python train.py --optimizer="soap_variant" --batch_tokens=[16384, 32768, 49152] --seq_len=256
Each number is 128 + 24 x the weight over its row's rms, rounded and kept within 0 to 255. Layers, rows and columns count from 0. The size above them is the row's rms in percent of the matrix's.

# layer 3 MLP up, 320x128, rms 0.146, rows 214-318, columns 0-63
size [ 96 105 101 100 100  98  94  99  87 108  97  91  98  95 102  94 101  94  99 107 108  90  98  97  94  95  99  96 101 102 102  96 100  97  90 100  97 102  91 121 103 105  98  88 110  93 102  94  97  95  89 101  89 105  95  94 101  95 110 110 101 104 109  98  90 100  99  89  94 100 108  98 103 105 106  99 102  95 109 103 106  99  93  98 100  97 100 103 102 104 102 101 106  92 100  92  91  89 104  92 106 100  85  99  98]
[[108 152 120 120 118 132 116  88  94 138 145 116 147 113  88 157 125 105 153 148 150 156 141 121 141 113 131  84 128 124 137 154 108 131 118 103 137  71 106 141 124 108 106 111 132 109 113 141 167 120 102 143 130 184 135 151 132 143 101 132 163 137 125  99]
 [109 122 115 140  89 155  89 161 132 114 146 113 108  99 117 130 158 100  86 121 133 144  99 175 117 118  85 101 128 140 170 104 141 126 170 153 107 124 133 120 137 139 148 172 167 144 157 129 155 135 139 120 142  99 136 138  75 126 125 151 132 153 100 169]
 [126 144 116 124 125 145 163 110 137 134  81 129 155 132 140 185 161  62 125 105 127 131 104 115  89 100 118  98 166 100 177 165 108 181 121 105 147 159 140  83 190 133 152  99 103 149 131 148 133  98 116 144 127 159 120 154 130 147 137 117 128 159 116 134]
 [122 134  87 113 144 115 134 142 179 130 112 161 115 105 132 176 166 127 144 126 143 134 136 163 183 132 163 111 130 140 112 138 142 145 159 168 128 148  94 128 123 134 121 136 105  79 139 137 126 122 124 113 158 137 130 105 101 125 106 144  71 110 125 113]
 [170 143 104 140 133 149 110 105 152 126 104  66 143 110 187 121  92 152 145 130 127 142 154  86 133 140 100  93 169 143 102  75 157 125 106 145 114 114 131 112 101 150 114 148 117 145 100 150 105  92 110 160 149 138  94 106 182 135 109 107 111 103 120  97]
 [125 126 152 153 133  99 149  82 159 115 137 114 136  86 111  63 108 119 136 150 102 130 173 119  89  98 109 117 136 136 129 156 106  84 111 161 130 156 115 120 118 142 105 131 144 154 126 125 127 105 159 156 133 123 124 173 182 148 101 146 122 161 134 128]
 [137 158 134 145 138 105 108  99  98 105 146 131  92 153 124  68 140 121 126 138 140 120 113 135 149 144 121 105  95 127 115 107 165 137 156  99 174 159 116 157 112 142 128 102 115 103 139 113  95 101 105 110 148 112 129 119 122 134 108 135  63 169 114 104]
 [102 106 103 168 133 137 123  99 116 154 124 138  82 155  93 128 135 134  99 129 131 122 127 158 110 155 145 114 109 158 171 193 113 154 116 158 103 122 131  91 168 127 144 137  87 108 152 127 186 157 108 126 130 107 166 155 137 155 110 139 152 103 157 118]
 [ 95 128 136 156 114 132 133 115 114 106 131  84 142 101 149  83 136 159 164 146 128 188 143 158 131 112  78 107 147 118  93 146 145  82 104 161 116 141 149 150 127 149 135 145  96 135 125 148 130 111 143 122 138 136 158 101 149 143 101 104  80 164 117 125]
 [126 114 135 133 116 118 112 165 105 106 142 143  71 155 112 151 122 145 155 149 125 157 103 146 102 117 138 161  90 144  81  84 154  81 132 155 101 137 158 122 122 108 133  78  97 125 115 139 127 128 129 119 107 150 151 126 106 133 164 175 102 118 126 118]
 [102 107 117 147  91  93 141 127  98 125 127 115 129 145 115 161 126 107 157 100 161 118 120 163 163 129 141 137 133 139 146 146 150 140  96 175 106 144 146 152 126 107 116 140  86 120 129 148  90 142 143 120 108  80  98 168 114 126 101 165 152 126 129 157]
 [119 136 163 159 127  84 145 115 129 117 117 135 108 124  98 156 134 112 133 148 115 131 105 136  85 110  93 166 134 132 129 107 194 128 154 167  96 128 132 126 157 107 162 146 135 132 185 163 114 117  99 129 153 114 151  73 125 119 128 124 112 120 124 143]
 [147 108 158  85 110 156  82 161 128 121 102  79 108 109 106 102 149 151 136 111 104 147 107 137 127 177 140 166  96 133 129 126 103  87 155 119  94 168 159 126 102 134 151 140 120 141 160 117 133 105 147 139 159 116 122 126 132  93 120 168 156 156 178 129]
 [ 61 139 115 129  95 132 116 121 121 143 106  79 111 125 100 147 144 178 137  88 121 175 104  82 146 123 145 112  99 129 126 138 134  99  91 169 162 146 126 115 139 143 110 148 167 131 130  99 138 130 137 157 111 162 155 128 121 152 159 140 130 100 101 109]
 [139 140 134 100 135 123 105 103 106 127 109 116  83 134 122 133  96 154 115  96 109 162 106  99 139 147  94  53 114 146 121 173 131 114 164 110 151 124 137  84 135 115 170 137 136 149 103 143 117 167 126 121 117 143 113 144 118 118 141 132  99 129 166 105]
 [150 141 151 103  92 173 114 134  88 146 121 145 106 132  92  93 105 121 126 130 131  97  97 120 128 115 127 111 135 113 122 137  85 107 145 129 140  94 178 173 125  75 165 140 102 112 124 105  96 126  81  85  77 101 146 125 150 123  91 128 147 116 135 167]
 [ 99 128  79 112 154 127  99 133 146 112  99 114 155 112 113 142 164 146 141 118 120 153 116 131 130 119 135 144 141 181  95 143 163 121 112 163 114 125 149  99  91  75 171 134 163 118 125 133 117 165 119  76 140 128 155 111 122 106 150 171 179 132 134 154]
 [152 115 136 126 120 137 165 108 166 115 122 123  86  82 140 147 121 103 138 129 117 134 121 152 160 135 143 100 142 165 174 157 164 156 130  79 144 153 117 163 115 124 146 114 178 146 125 162 119 138 121 121 125 125 134 116 141 119 134 164 103 170 124 140]
 [144 145  67 120 156  94 123 157  95 131 110 132  96 161  99 120 164 163 126 102 180  97 101 110 135 152 108 116 149 112 141 151 133 132 113 119 124 104  99 115 162 127 100 119  97 156 182 144 132 117 150  84 148 133 151 169 159 113 136 141 161 125 125 141]
 [183 123 111 157  81  91 146 133 144 174 154 141 152 140 137 119 124 150 136 187 112  98 124 129 113 113 134 103  98 137  92 104 168 130 104 183 182 157  99 116 141 161 134 151 118 142 167 130 126 109 119  96 132 139 137 145 117  80 104 154 113  87 113 109]
 [159 134 145 163 134 111 101 109 117 140 111 136 126 144 118 183 151 117 168 138 104 146 135 133 142  95  97 131 146 123 161 117 122 142 132 114 132 100 118 114  99 113 153 122 164 147 108 132 160 109 170 141 154 100 145 127 148 143 161 151 110 104 132 118]
 [137 130 134  99  84 109 143 127 121 127 125  88 106  93  82 127 145 134 152 105 123 141 110 121 105 129 202 105 135 158 117  89 146  85 110 100  71 164 167 141 111 107 122 165 127 148  66 134 174 103  99 109 129 163 135 132 164 134 125  97 120 130 142 146]
 [131  90 135 109 148 135 133 121  90 183 127 161  69 150 108 153 141 137 125  98 119 144 116 153 134 114 114 131 125 121 129  98 153 130 108 141 107 131  68 126 135 129 136 138 111 121 150 136 132 132  87 104 144 162 168 121 143 165 128 122 106  75 122 130]
 [108 119 128 123 147 152 118 148 125 125 110 136 111 121 150  76 122 106 121 138 124 132 120 140 105 117 152 138  88 147 169  96 103 132  96 105 140 113  98 130 134 128 149 182 134 122 156 145 141 143 168 161  90 137 138 117 141 169 118 105 144 181 115  90]
 [169 163 107 115 139 160 122 128 134 107 117 148 133 132  90 140 173 149 137 108 143 147 147 117 122 129 150 115 112 142 166 140 114  78 148 117 146 152 154 100 108 146  92 126 118 192 136 119 150 120 106 123 143 166 163 165 119 110 126 111 151 130  98 146]
 [ 92  89 127 107 147 141 135 152 144  94 152 161 152 139  97 111 114 112  95  92 153 152 169 143 147 142 113 132 150 105 133 153 129 120 158 184 150 147  89 113 116 124 133 140 120 132 118 104 116 108 120  96 130 162  91 125 134 117 132 167 126 100 141 126]
 [114 126 143 121 119  95 144  97 157 152 132 133 143 149 138 112 156  88 106 129 126 146 139 141 163 161 130 160 147 147 134 135 126 130 120 100 112 146 180 152 124 133 159 110 158 134 144 141 120 102 117  56 107  98  60 127 174 102 153 133 109 162 143 113]
 [131 111 148 128 170 189 120 148 103  94 151 110  92 117 148 154 143 109 167  97 149 135  79 106 103 136  74 147 111 134 160 103 165 110 170 149 137 119 144 135 136 107 123 101 105 137  97 141 171 154  99 110 128 129 130 108 122 101 104 180 151 101 137  83]
 [128  85  97 122 131 113 162 168 104 123 101 194  79 139 148 103 135 135 146 149 138 110 146 135 124 165 135 117 136 144 132 149 135 127 156 162 133 138 160 143 125  89 130 142 133 135 120 127 125 139 166  96 119 150 113 108 136 141 126 171 141 132  99 165]
 [178 135  97 118 155 138 194 159 106 108 133 120  94 109 138 102 149 142 113 125 141 170  92  99 125 170 116 140 162  74 123 122 137 148 135 148 147 142 121 110 128  77 146 114 144 121 114 129  97  88 129 112 158 152 128 133 130  89  83 149 158 149 118 123]
 [115 129 122 152 133 171 119 114 136 127 155 108 131 195 146 117 135 115 127 141 137  92 127 142 139 167 147  79 122 113 117  93 121 117  76 173 147 141 138  91 146 128 163  95 106  92 168 119 110 120 111  95 110  93  92 169 103 109 127 121  98 132 116 137]
 [119 130 140 159 126 148 169 141 174 154 119 109 123 187  99 122 124 139 114 137 107 140 175  96 111 183 142  88 160 174 107 111 144 103 111 113 109 152 178 109 121 135 106  91 119 126 111  93 112 154 155  99 157 121 125 126 144 119 106 128 119 176  83 113]
 [134 137 118 139  74 131 109  78 130 154 137 134 169 109 117 138 148 136 141 127  86 131 108 134 168 110 128 182 131 138 104  98 111 135 104 122 141 141 121 139 132  78  67 154 150 119 133 174 106 121  89 118  85 140 163 172 126 160 106 140 130 137 136 129]
 [159  86 123 137 146 134 140 145  76 139 125 176 120 126 123 121 171 132 101 165 166 144 145 154 122 129 128 157  96 116 105 112 108 123 156 171 136 166 102 187  89 135 121 160 140 151 100 161 103 122 109 152 149 129 136 128 101 150 115 123 132 104 100 100]
 [152 105  85 164 111 151  94 132 106 108 114 130 109 101 162 164 139 108 114 133 153 120 142 118 149 140 147 141 184  84 137 157  74 151 150 104 151 145 135 134 116 117 154  73 157 112 150 126 139 118 148 146 133 161  95  82 177 144 112 101 123 113  95 141]
 [107 130 148 132 114 147 114 114 140 144 102  94  88 131 153 143 141 164  99 113 152 122 166 179  93 147 136 144 127  91 158  98 128 121 130 184 139 104 108 171 132 148 104 106 104  94 146 143  80  97 154 143 136 124 170 115  99 135 135 135 146 122 134 127]
 [118  94 133 155 147 102 140  83 138 141 153 155 115 156 109 151 141 111 123 119 136 117 105 102  96 121 136 152 124 123 140 105 119 165 132  95 122 130 112 124 159 133 121 126 196 123 114 127 143 112 191 146 129 160 129 156 153 153 121 139 113 156 113 111]
 [126 161  80 162 109 149 141  80 137 115 146 115 129 146 119 119  73  93 143 186 110 141 163 146 166 101  91 107  98 178 107 142 124 141 135 106 132 121 117 127  92 128 124 151 136 128 117 104 132 106  96 144 149 130 143 116  94 147 133  83 176 141 150 143]
 [126 167 107  97 148 125 139 114 114 166 139 116 150 150 119 130 142  95 152 118  91 158 117 124 119  94 108 138 157 146 151 126 113 125 135  78 147 111 103 178 142 133 116 128 145 192 107 119 164 110 134  98 113 180 142 107  73 131 131 180 113 126 117 137]
 [122 114 141 157 118 105 116 149 149 106 130 122 147 147 114 190  90 109 140 118 144 152 158 131 168 149 174  93 136 111 119 148 161 116 140 140 126 143 147 107 132 114 116 106 130 160 126 123  97 158 100 120 139 166  94 151 165 148 109 157 159 124 131  82]
 [142 117 111 123 130 111 172 139 156 106 113 117 134 142 136 116 134  94 141 139 197 112 147 143 144 117 149 109 102 159 108 129 144 136 110 150 148  97 111 144 110 136 121 117 139 148 110 156 130  83 160 139 141 132 155 140 139  96 109 201 127 106 125 182]
 [163 133 148 126 140  78 118 132 146 130 133 127 145 144 119 128 101 148 129 159 166 142 102 120 120 114 154 131 134 121 104 154  88 132 121 108 113 116 134  79 139 119 125  80 135  79 131 114 114  93 147 139 184 156 100 138 105  94 130  93 150  88 117  93]
 [127 153 104 129 109 172 172 137 130  93 153 134 161 172 138 123 127 123 144 177 182 167 101  83 131 177 111 139 183 112 140 112 170 119 142  98 145 125 140 135 133  92 145 133 126 120 149 115  82 125 140 116 127 101 135 135 134 141 143 121  82 142 136 137]
 [145 131 126 140  87 140 135 136 147 202 131 172 147 150 157 131 133 120 162 171  90 135 138 158 133 122 120 126 122 123 126 123 137 117 127 162 186 129 125 108 114 144 132 146  90 113 114 186 139 162 140 116 125 136 125 108 108 130 136 134 107 155 163 165]
 [108 115 101 115 124 128 138 140 146 130  71 125 160 147 140 147 109 100 105 162 143 136 115 139 128 121 132 123 148 174  75 131 116 137 115  88 123  95 151 175 139 123 117 148 190 158 130 140 123 126 173 136 104  81 134 125 139 126 123 155 155  98 127 144]
 [145 115 103 146 150 142 162 118 149 128 104 102 108  64 150 158 146 138 149 122 195 116 134 156 166 118 106 134 121 146 138 106 158 115 113  86 153 111 140  96 103  90 133  89 154 109 128  93 119 136 103 137 141 128 148 120 162  89 128 133  84  90 154 115]
 [103 118 123 156 118 104 176 132 137 166 133 135 114 145 108 146 126 119 103 129 117 117 127 134 115 140 129 106 141 141 156 138 122 120 135 137 128 137 138 119 170 152 114  85 110 109 144 138  81 151 127 148 152 101  81 153 102 131 148 114 147 115 108 123]
 [131 115 127 162  85 121 129 145 143 126  78 130 154 121  69 157 156 132 155 120 173 143 126  79 121 151 144 117 118 100 117 192 152 156 130 164 164 139 147 106 148 124 137  83 121 134 128 123 128 123 139 167 115  95 144 151 148 138 157 142 113 127  83 110]
 [157 191 124 173 114  82 109 149 126 131 181 144 135 102 121 133 105 139  93  97 106 152 158 145 135 145 132 126 121 164 120 101 119 140 170  94  96 142 118 110 151 119 122  81 109 120 102 139 135 136 114 121 159 119 147  80 179  80 139 123 124 163 144 141]
 [105 146 125  90 144 140 142  86 137 105 129 132 102 118 108 172 151 172 128 146 131 105  92 112 155 169 109 148  96 149 146 145 159 131 126 126 102 124 116 142 116 153 120 103 151 104 116 116 139 176 133 131 137 116 118  99 158 138 106 136 144 104  94 120]
 [115 116 140 117 147 145 130 114 148  95 141 132 152  83  95 103 156  91 145 183  97 145 148 131 109 137 126 149 189 131  74 153 133 150 133 117 145 158 151 138 178 135 119 140 136 111 119 134 167 143 135 146  66 141  81 103 146  97 139 119 119 140 146 180]
 [115 119 137  89 160 147 105  89 123 109 162 154  80 154 129 129 133  99 128 158 128 116 125 157 122 118 129 130  79 107  94 111 138 110 165 114  84 132 132 106 112  99 128 126 125 155 143 163 113  87 159  95 111 157 130 137 183 164 114 126 110 133 140 125]
 [121 150 136 121  93 136 131  99 134 135 135 121 131 131  83 106 121 131 176 146  52  72 139 111 103 119 128 126 157  82 134 115 148  87 126 100 109 118 118 122  86 153 100 102 139 152 164 173  95 126 145 102 127 143 100 122 161 129 127 160 139  87 127 157]
 [192 112  80  98 163 151 136 123 129 168  97 183 114 110 121 109 112 128 162 143 100 150 112 147 126 141 145 153 126 129 141 126 109 136 130  75 124 126 110 143 106  90 140 126 146 126 119 117 112 122 140 147 126 144 180  90 133  83 148 119 101 150  86 121]
 [112 173 135 135 158 136 120 168  63 113 164  97 122 141 140 104 121 111 148 129 113 145 165 120 140 134 131 151 165  96  95 128 105 114 146  81 114 125 105 135 114 111 145 117  98  88 151 140 149 102 121 145 143 143  92 141 150 142 111 132 143 141 157 167]
 [122 134 144 124 170  79 139 125 149 157 102 131 141 132 105  87 130 155 182 113 170 112 157 118 119 142  85 172 108  93 165 109 147 151 139 160 124 117 125 176 153 119 143 120 180  97 129 104 124 153 146 112 129  97 162 155 154 101 128  99 156 140 109 155]
 [101 143 109 141 126 120 184 144 132 144 138 116 158 157  95 111 141 132  98 137 123 143 145 143 165  74 111  76 133 147 129 142 102 125  95 112 150  92 176  99 113 117 113 145 132 169 134 101 116 145 121  96 111 134 158 144 129 122 129 123 169 113 123  83]
 [142  94 105 120  97 126 116 100 116 138  95 163 146 153 137 144 126 142 116 116 124 107 125 147 162 142 125 131  60 133 136 130 174 160 169 107 163  95 115 127 118 154  88  95 128 112 153  91 109 157 153 165 101 132 124 142 144 103 126 145  81 120 101 124]
 [134 100 154 127 161 118 118 138 189 121 123 119 157 141 128 107 136 171  87 118 150 116 136 166 131 169 140 129 151  85 134 106 162 115 119 157 102  82 123 116 148 143 160  96 102 155 108 179  94 180 146 122 133 124 108 105 159 121  96 135 112 172 145 129]
 [140 154  96 108 154 125  96  87 104 122 117 144 116 109 151 108 192 149  93 137 113 160 155 183  97 153  90 116 145 134 140 117 139 114 140 130 126 143 122 107 100 121 148 100 125 143 156 157 134 102 117 114 137 144 121 105 130 157  96 132 156 154 108 139]
 [ 82 166 130 160 140 104 168 101 164 151 122 107 100 124 149 103 142  99  98 152 128 189  97 134 113 108 134 144 167 139 128 148  97 141 139 176 121  92 137 140 117 114  95 143 163 152  98 119 104 128 108 106 144 136 138  94 124 118 127 106  97 146  92 141]
 [130 113 176 107 149 150 105 159 127 134 101 129 146 131 100 122 152 108 155  82 142 126 131 140  89 118 118 134 161 161 118 142 139 122 159 140  98 150 126 164 132 138  90 120  91 132 157 117  86 151 116 153 125 114 105 132 123  89  93 122 124 118 165 143]
 [127  85  82 114 112 131 114 129 135 109 110 126 127 185 160 164  97 185 102 140  83 109 112 111 134 177 138 131 151 138 126 137 145 118 120 130 105 118 154 119 148  95 111  93 141 141  87  93 120 144 115 150  93 160 144 115 175 124  93 123 141 154 153 107]
 [104 128 136  90 127 123  92  93 157 127 121 126 137 150 144  83  83 112 163 142 133  89  65  96 109 112  74 133  89 118 108 129 130  95 129 122 116 147 148 100  78 156 141 116 136 145 175 101 140 127 127 129 143 147 128 135  92 103 134 145  88 128 173  98]
 [118 116 123 129 164 144  83 115 131 168 124 125 109 125 142 111 147 117 102  99 127 176 103 172 144 114 115 124 121 106  62 143 112 115 144 103 122 162 142 124 119 144  88 162 118 133 131 101  77 151 134 103 136 101 182 145 134 143 145 140 109 161  95 130]
 [142 113 138 120 137 118 130  89 105 102 202 136 127 144 159 131 138 126 165 136 115 129 128 141  80 116  82 104 106 120 124 146 106 104 142  89 167 117 164  93  96 146 140 100  86  87 113  91 106 127  53 132 138 123 136 148 120 132 124 128 138 142 120 164]
 [168 122 123 103 157  81 157 164 146 132 114 125 129 123 144 111  88 128 149 163 105 126 126 123 126 117 140  62 110 119 132 104 113 157  93 132 113 171 122 140 150 103  72 123 199 102 125 131 135 164 124  84 132 123 127 126 171 148 118 148 162 124 103  94]
 [ 76 159 102 142 122 101 107 124 122 174 114 117  92 110 139 147 155 119 110 126 135 134 123 122  98 101 129 167 189 121 112 108 108 134 127 102 139 158 176 147 129  88 125 130  99  88 117 131 104 133  82 129  99 135  98 148 134 137  71 114 129 136 101  93]
 [150  98 110 160 124  92 117 159  73 148 100 102 121 127  94 154 163  96 108 131 130 112 117 122 132 136 121 104 108  96 123 133 126 110 121 131 115 161 117 136 141 126 124  90 137 148 109 135 122 128  96 161 105 149 108 115 144  83 134 129 144 153 136 133]
 [104 116 190  99  98 134 127 136 131 139 106 149 134 135 121 118 136  93 100 124 161 122 146 159 139 149  89 124  96 156 145  99 137  68 166 159 103 125 123 140 111 120 151 132 107 141 159 104  85 139 121 120 145 127 145 105 128 137 183 138 105 141 166 104]
 [148 157 129 153 155 126  98 127 151 129 183 156 156 164  93 102 132  74 169 126  86 118 164 145 139 123 117 155 106 113 116 111 131 198 135 100 116 139 134 146  70 144 133 150 125 143 113  94 122 109 125 123 141 118 133  88  85 138 150 163  83 128  63 101]
 [141 159 119 127 118 122 104 124 169 143  78 133 114 152 124 194 139 151 146 130 151 121 149 110 159 136 103 159 141 151 121 118 116 152 142 125 109 147 151 130 125 138 117 104 139 123 112 119 127 130 112 139 107  81  84 146 116 140 136 154 149 130  83 127]
 [ 98 129 133 163  74 141 163 128 148 134  80 140 158 101 129 123 144 123 101 149 170 146 131 105 168 123 182 115 105 122 153 100 168  96 108 165 114 119 103 153 144 161 160 163 110 145 161 100 161 119  86 116 129 114  96 112 133 169 114 131 117 114 152 132]
 [163 147 137 146 148 142 152 148 164  93 164 141 112 140  96 104  77 145 142 134 145 114 136 147 128 166 135 126 134 143 136  94 138 107 149  94 156  99 109 125 126 160 117 140  82 119 118 142  94 152 127 120 169 125 133 124 175 168 143 109 120 113 104 137]
 [113 125 158 118 111 156 159 133 121 131 109 105 139 135 117 117 152 115 149  83 202 133 130 148  83 118 146 146 110 127 117  82 127 147 100 164 139 142  95 110 163 156 139 185 154 151 145 180 145  91 102 109 100 110 197  95 156 136 138  96 104 121 137 104]
 [159 136 158 109 134 121  93 107 108  93 117 109 173 110 136 147 155 100 118 112 171  45 141 104 133  95  97 177 120 144 135 118 141 147 148 105 133 102  89 124 141 113 130 152 137 171 113 118 147 141 106  92 105  82 139 149 114 119 123 122 125 111 162 116]
 [135 165 188  75 124 126 107 141 141  99  68 117 168 153 142  95 125 172 133  88 137 119 163 108 138 112 139 125  89  94 130 145 122 120  88 146 146 108 118 111 157 143  70 150 154 136 125 118  97 159 159 161 159 139 165 103 128 135  92 126 116 158 181 107]
 [111 133 116 116 134 122 146 103 104 128 100 106 151 124  80 169 138 152 118 147 132 136 104 123 132 147 120 134 140  95 124 105 167 133 178 106 164 134 155 126 121 134 167 148 135 103 121 147 108 139 143 126 138  82 176 139 109 171 154 140 159 144 131 145]
 [150 134 118 149 109 120 180  99 118 123 132 154 117  86  88 117 104  89 107 135 134 132 108 132 104 114 124 126 147 109 155 175 179 122 132 151 131 109 108 159  89 145 124 129 151 143 102 150 110 104 190 161 137 112 130  96 109 124 165 112 198  94 151 115]
 [157 132  86 122 160 130  95 109  96 110 158 136 127 125 145 102 111 109 175 140 145 164 107 135 119  76 200 147 111 171 101  99 120 145 145 112 107 130 107 136  58 128 129 123 202 164 142 163 118 102 110 108  91  98  98 103 103 117 124 107 141 141 109  88]
 [ 98 100 148 125 134 119 148 140 127 119 152 148  91 115 137 113 147 112 131 135 100 183 125  92 152 136 153 109 141 128 144 128 140 148  75 105 105 165 103 121 142 124 136 125 105 134 160  99 118 132 142 151  89 134 158 116 145 148 135  94 130 149 136 161]
 [151 132 124 111 103  75 125 141 157 141 135 120 150 104 133 130 128 119 149  80 131 129 106  99 145 118 134 146 142 133 114 138 109 133 131  82 131 195 123 110  97 113 116 146 140 102 124 128 180  91 146 137 118 152 116 159 118 129 168 103 118 145 146 115]
 [103 110 138 197 109 137 148 152 126 118  79 138 164 117 129 130 150 104 129 145 135 152  84 121 148 134 110 146 106 119 117 120 171 101 162 138 154 112 157 100  99 164 143 122 142 112 129 108 132 130 120 143 124 142 150 133 118 122 114 131 167  83 112 125]
 [139  90 125 148 132 145 117 104 114 163 116 133 125 159 167  77  98 154 104 146 114 111 153 100 125 150 123 119 145 105 146 148 155 110 148 112 150 148 136 122 109 153 165 119 142 140 119 146 146  99 141 103 122 134 116 148 141 116 155  66 134 127 132 140]
 [126 157 100 149 139 108 127 155 131 115 128  71 130 127 126 140 163 164 112 138 102 145 126  69 149 166 140 126 162 109 157 143 153 139 120 119 102 120 123 108 153  97 159 115 130 141 138 155 158 150 155 112 121 104 120 156 111 171 143 164 128 137 168 120]
 [114 129 143 129 130 116 126 136 105 124  90 119 123 155 138  92  95 113 145 111 143 108 159 156 124  85 106  90 102 102 142  96 138  97 135 119 158 125  81 133 122 167 121  99  83 120 123 132 141 136 121 172  85 134 116 155 131  57  89 102 116 141  79 121]
 [145 127  93 137 191 134  56 102 179 139 116 151 151 138 127 148  97 184 124 138 111 149 100 103 147 106 107 142 124 151 158 124 108 152 151 174 104 107 124 157 111 116 141 140 125 118 139 153  61 127 152 112  92 142 126 128 119 118 153 134 142  88  98 166]
 [151 130 116 108 116 152 116 135  73 116 135 110  66 120 143 120 103 134 121 137 141 115 205 135 173  98 155 148 117 132 152 161 129 143 103 131 121 132 138 105 115 120 157 124 122 203 149 154 152  96 152 117 103 134 154  87 157 142 150 133 120 144 110 120]
 [114 160  96 115 130  89 123  92 147 112 122 142 119 142 137 114 129 176 116 135 125 119 125 118 107 105 102 133 132  87 172 122 139  95 137  91  84 132 110  96 161 110 154 137 163 163 119 135 104 146 156 138 129 171 150  81 137 101 104 106 103 126 143 120]
 [150 148  97 101 141 107 122  97 140  98 151 105 113 170 106 119 102 115 142 103  88 168 106 115 136  76 102 135 122 163  76 165  85 125 119 106 122 127 149 109 121 126 106 130 152 164  83 108 110 142 120  90 153 119 118 139 150 127  98 119 124 117 122 110]
 [126 124 130 120  95 117 101 103 125 154 127 115 135 136 131  76 151 137  93 108 134 145 153 134 104  77  83 126 160 144 105 132  92 145 106 161 147 118  88 149 122 139 130 128 127 127 128 136 119 100 152 147 182 119 138 163 130 163  94 128 111  99 148 122]
 [ 75  98  88 135 106 135 181 148 162  93 154 151 129 163 110 135 132 165 107 128  97 149 137 141 140 124 144 109 103 119  99 132 111 122 180 133 133 106 101 109 139 162  77 160 134 150 106 132  98  91 130 117 139 157 109 147 134 162 147 115 123 104 137 105]
 [154  89 150 122 123 144 135 175 125 120  86 124 147  98 141 163 129 164 125 107 128 149 150  85 124 150 106 180 119  95 111 137 163  96 156 136 122 126 136  82 136  93 152 132 131 153 110 106 103 128 122 174 126 139 135 114 108 150  99 123 168 116 144 145]
 [ 71 109 143 114 100 161 118 159 104 123 155  80 141  89 115 119 131 144 104 117 158 133 149 113 165 118 138  82 134 156 103 126 123 114 118 132 125 125  90  92 121 147 135 111  90 121 105  98 144 132 118 158 126 171  89 148 128 129 118  90 123 146 170 123]
 [124 152 126  79 145 134 118 143 141 173 106 131 145 189 144 138  66  88  96 111 117 101  87 103 138 107 110 152 126 118 111 116  96 152 127 159 122  84 149 124 119 129 165 132 101 154 141  45 116 105 141 148 137 120 149 125 121 141 110 100 114 145 102 118]
 [118 136 151 131  82 143 162 118 174 125 149 133 110 100 128  98 148 151 117 118 141 114  97 138 146 128 120 109 110 138 149 165 174 133 133 145 158 152  99 137  86 153 123 123  95 141 122 132 124 133 141 127 143 145 159 114  98 150 151 145 127 148 134 151]
 [112 142 127 169 111 139 146 153 133 146 151  97 177 114 101 102 108 144  93 101 123 127 152 150 135 109 173 110 152 138  88 106 132 103 107 178  75 123 104 105 139 124 114 114  92 132 141 124 119 145 174  97 104  92 140 142 142 115 131 136 209 106 135 102]
 [149 115 103 108 114 158 131 133  98 114 151 141  93 162 130 135 122 156  91 175  95 141 152 125 113 106 165  92 114  95 143 154 121 122 184 119 144 111 162 157 106 145  99 154 148 159 152  91 119 112 112  87 134 132 142 107 129 114 124 104 154 126 111 133]
 [156 153 102 173 156 121  89 129 124 110 137 117 125 129 130 129 137 137 146 160  98 132 126 120 139 119 135 145 129 113 154 165  99  94 130 114 135 125 128 150 125 160  95 139  90 117 109 124 125 126 143  89 167 121 151 159 136 140 101 119 172 155 153  90]
 [ 82 108 133 118 102 117 126 138 112 147 167 130 152 162 133 150 160 131 112 139  82  85 109  95 122 144 129 120 121  76 135 141 128 116  99 131 145 113 141 164  95 134 159 145 100 169 143 148 142  85 117 128  90 132 142 127 138 147 158 180 140 108  92 144]
 [149 101 112 132 106 173 169 141 131 139 149 135  90 103 146 143 155 118 180 120 145 104 153 136 107 113 159 152 175 153 117 141 153 112 100 143  92 141 120 138 107 131 137 130  89 138 117 107 150 155 177 127 169 194 150 141 127 105 109 127 119 129 136 158]
 [ 96  91 127 191 124 104  98 140 112 137 128 102 123 133 165  94  86 160 180 117 102  89 134 108 109  83 148 110 104 112 153 138 104  83  84  90 127 123 156  95 127 146 128 124 136 103 124 124 172 129 163 136 136 155 148 141 137 113 131 101 135 117 139 112]
 [ 97 123 111 129  86  58 129 114 126 148 124 120 153 116 118 147 117  97  97 146 132 131 166 132 153 141 138 159 107 101  74 135 116 131  99 160 145 156 133 125 145 106 126  99 153 145 117 176 136 149 180 162 137 117 106  87 109 130 141 107 118 159 125 144]
 [143 118  81  90 114 142 152 134  83 118 108 111 156 129 149  81 119 142 119 178 136 128 135 149  79 161 122 133 125 105 110 108 175 139 120 106 137 118 113  85 141 128 141  92 121 124 133  98  98 107 102  87 127 116 126 168 115 139 124 131 110 105 132  93]
 [183 129 147 119 173 107 130 147 100 187 117 115 152 165 123 125 127 103 129 177 145 117 116  83 141 102 135 140 152 107  92 159 126 126 117 185 143 124 154 115  76 153 127 121  99 136 179 110 126 111 162 113  98 127 163 103 103 130 152 113 156 131 107 134]]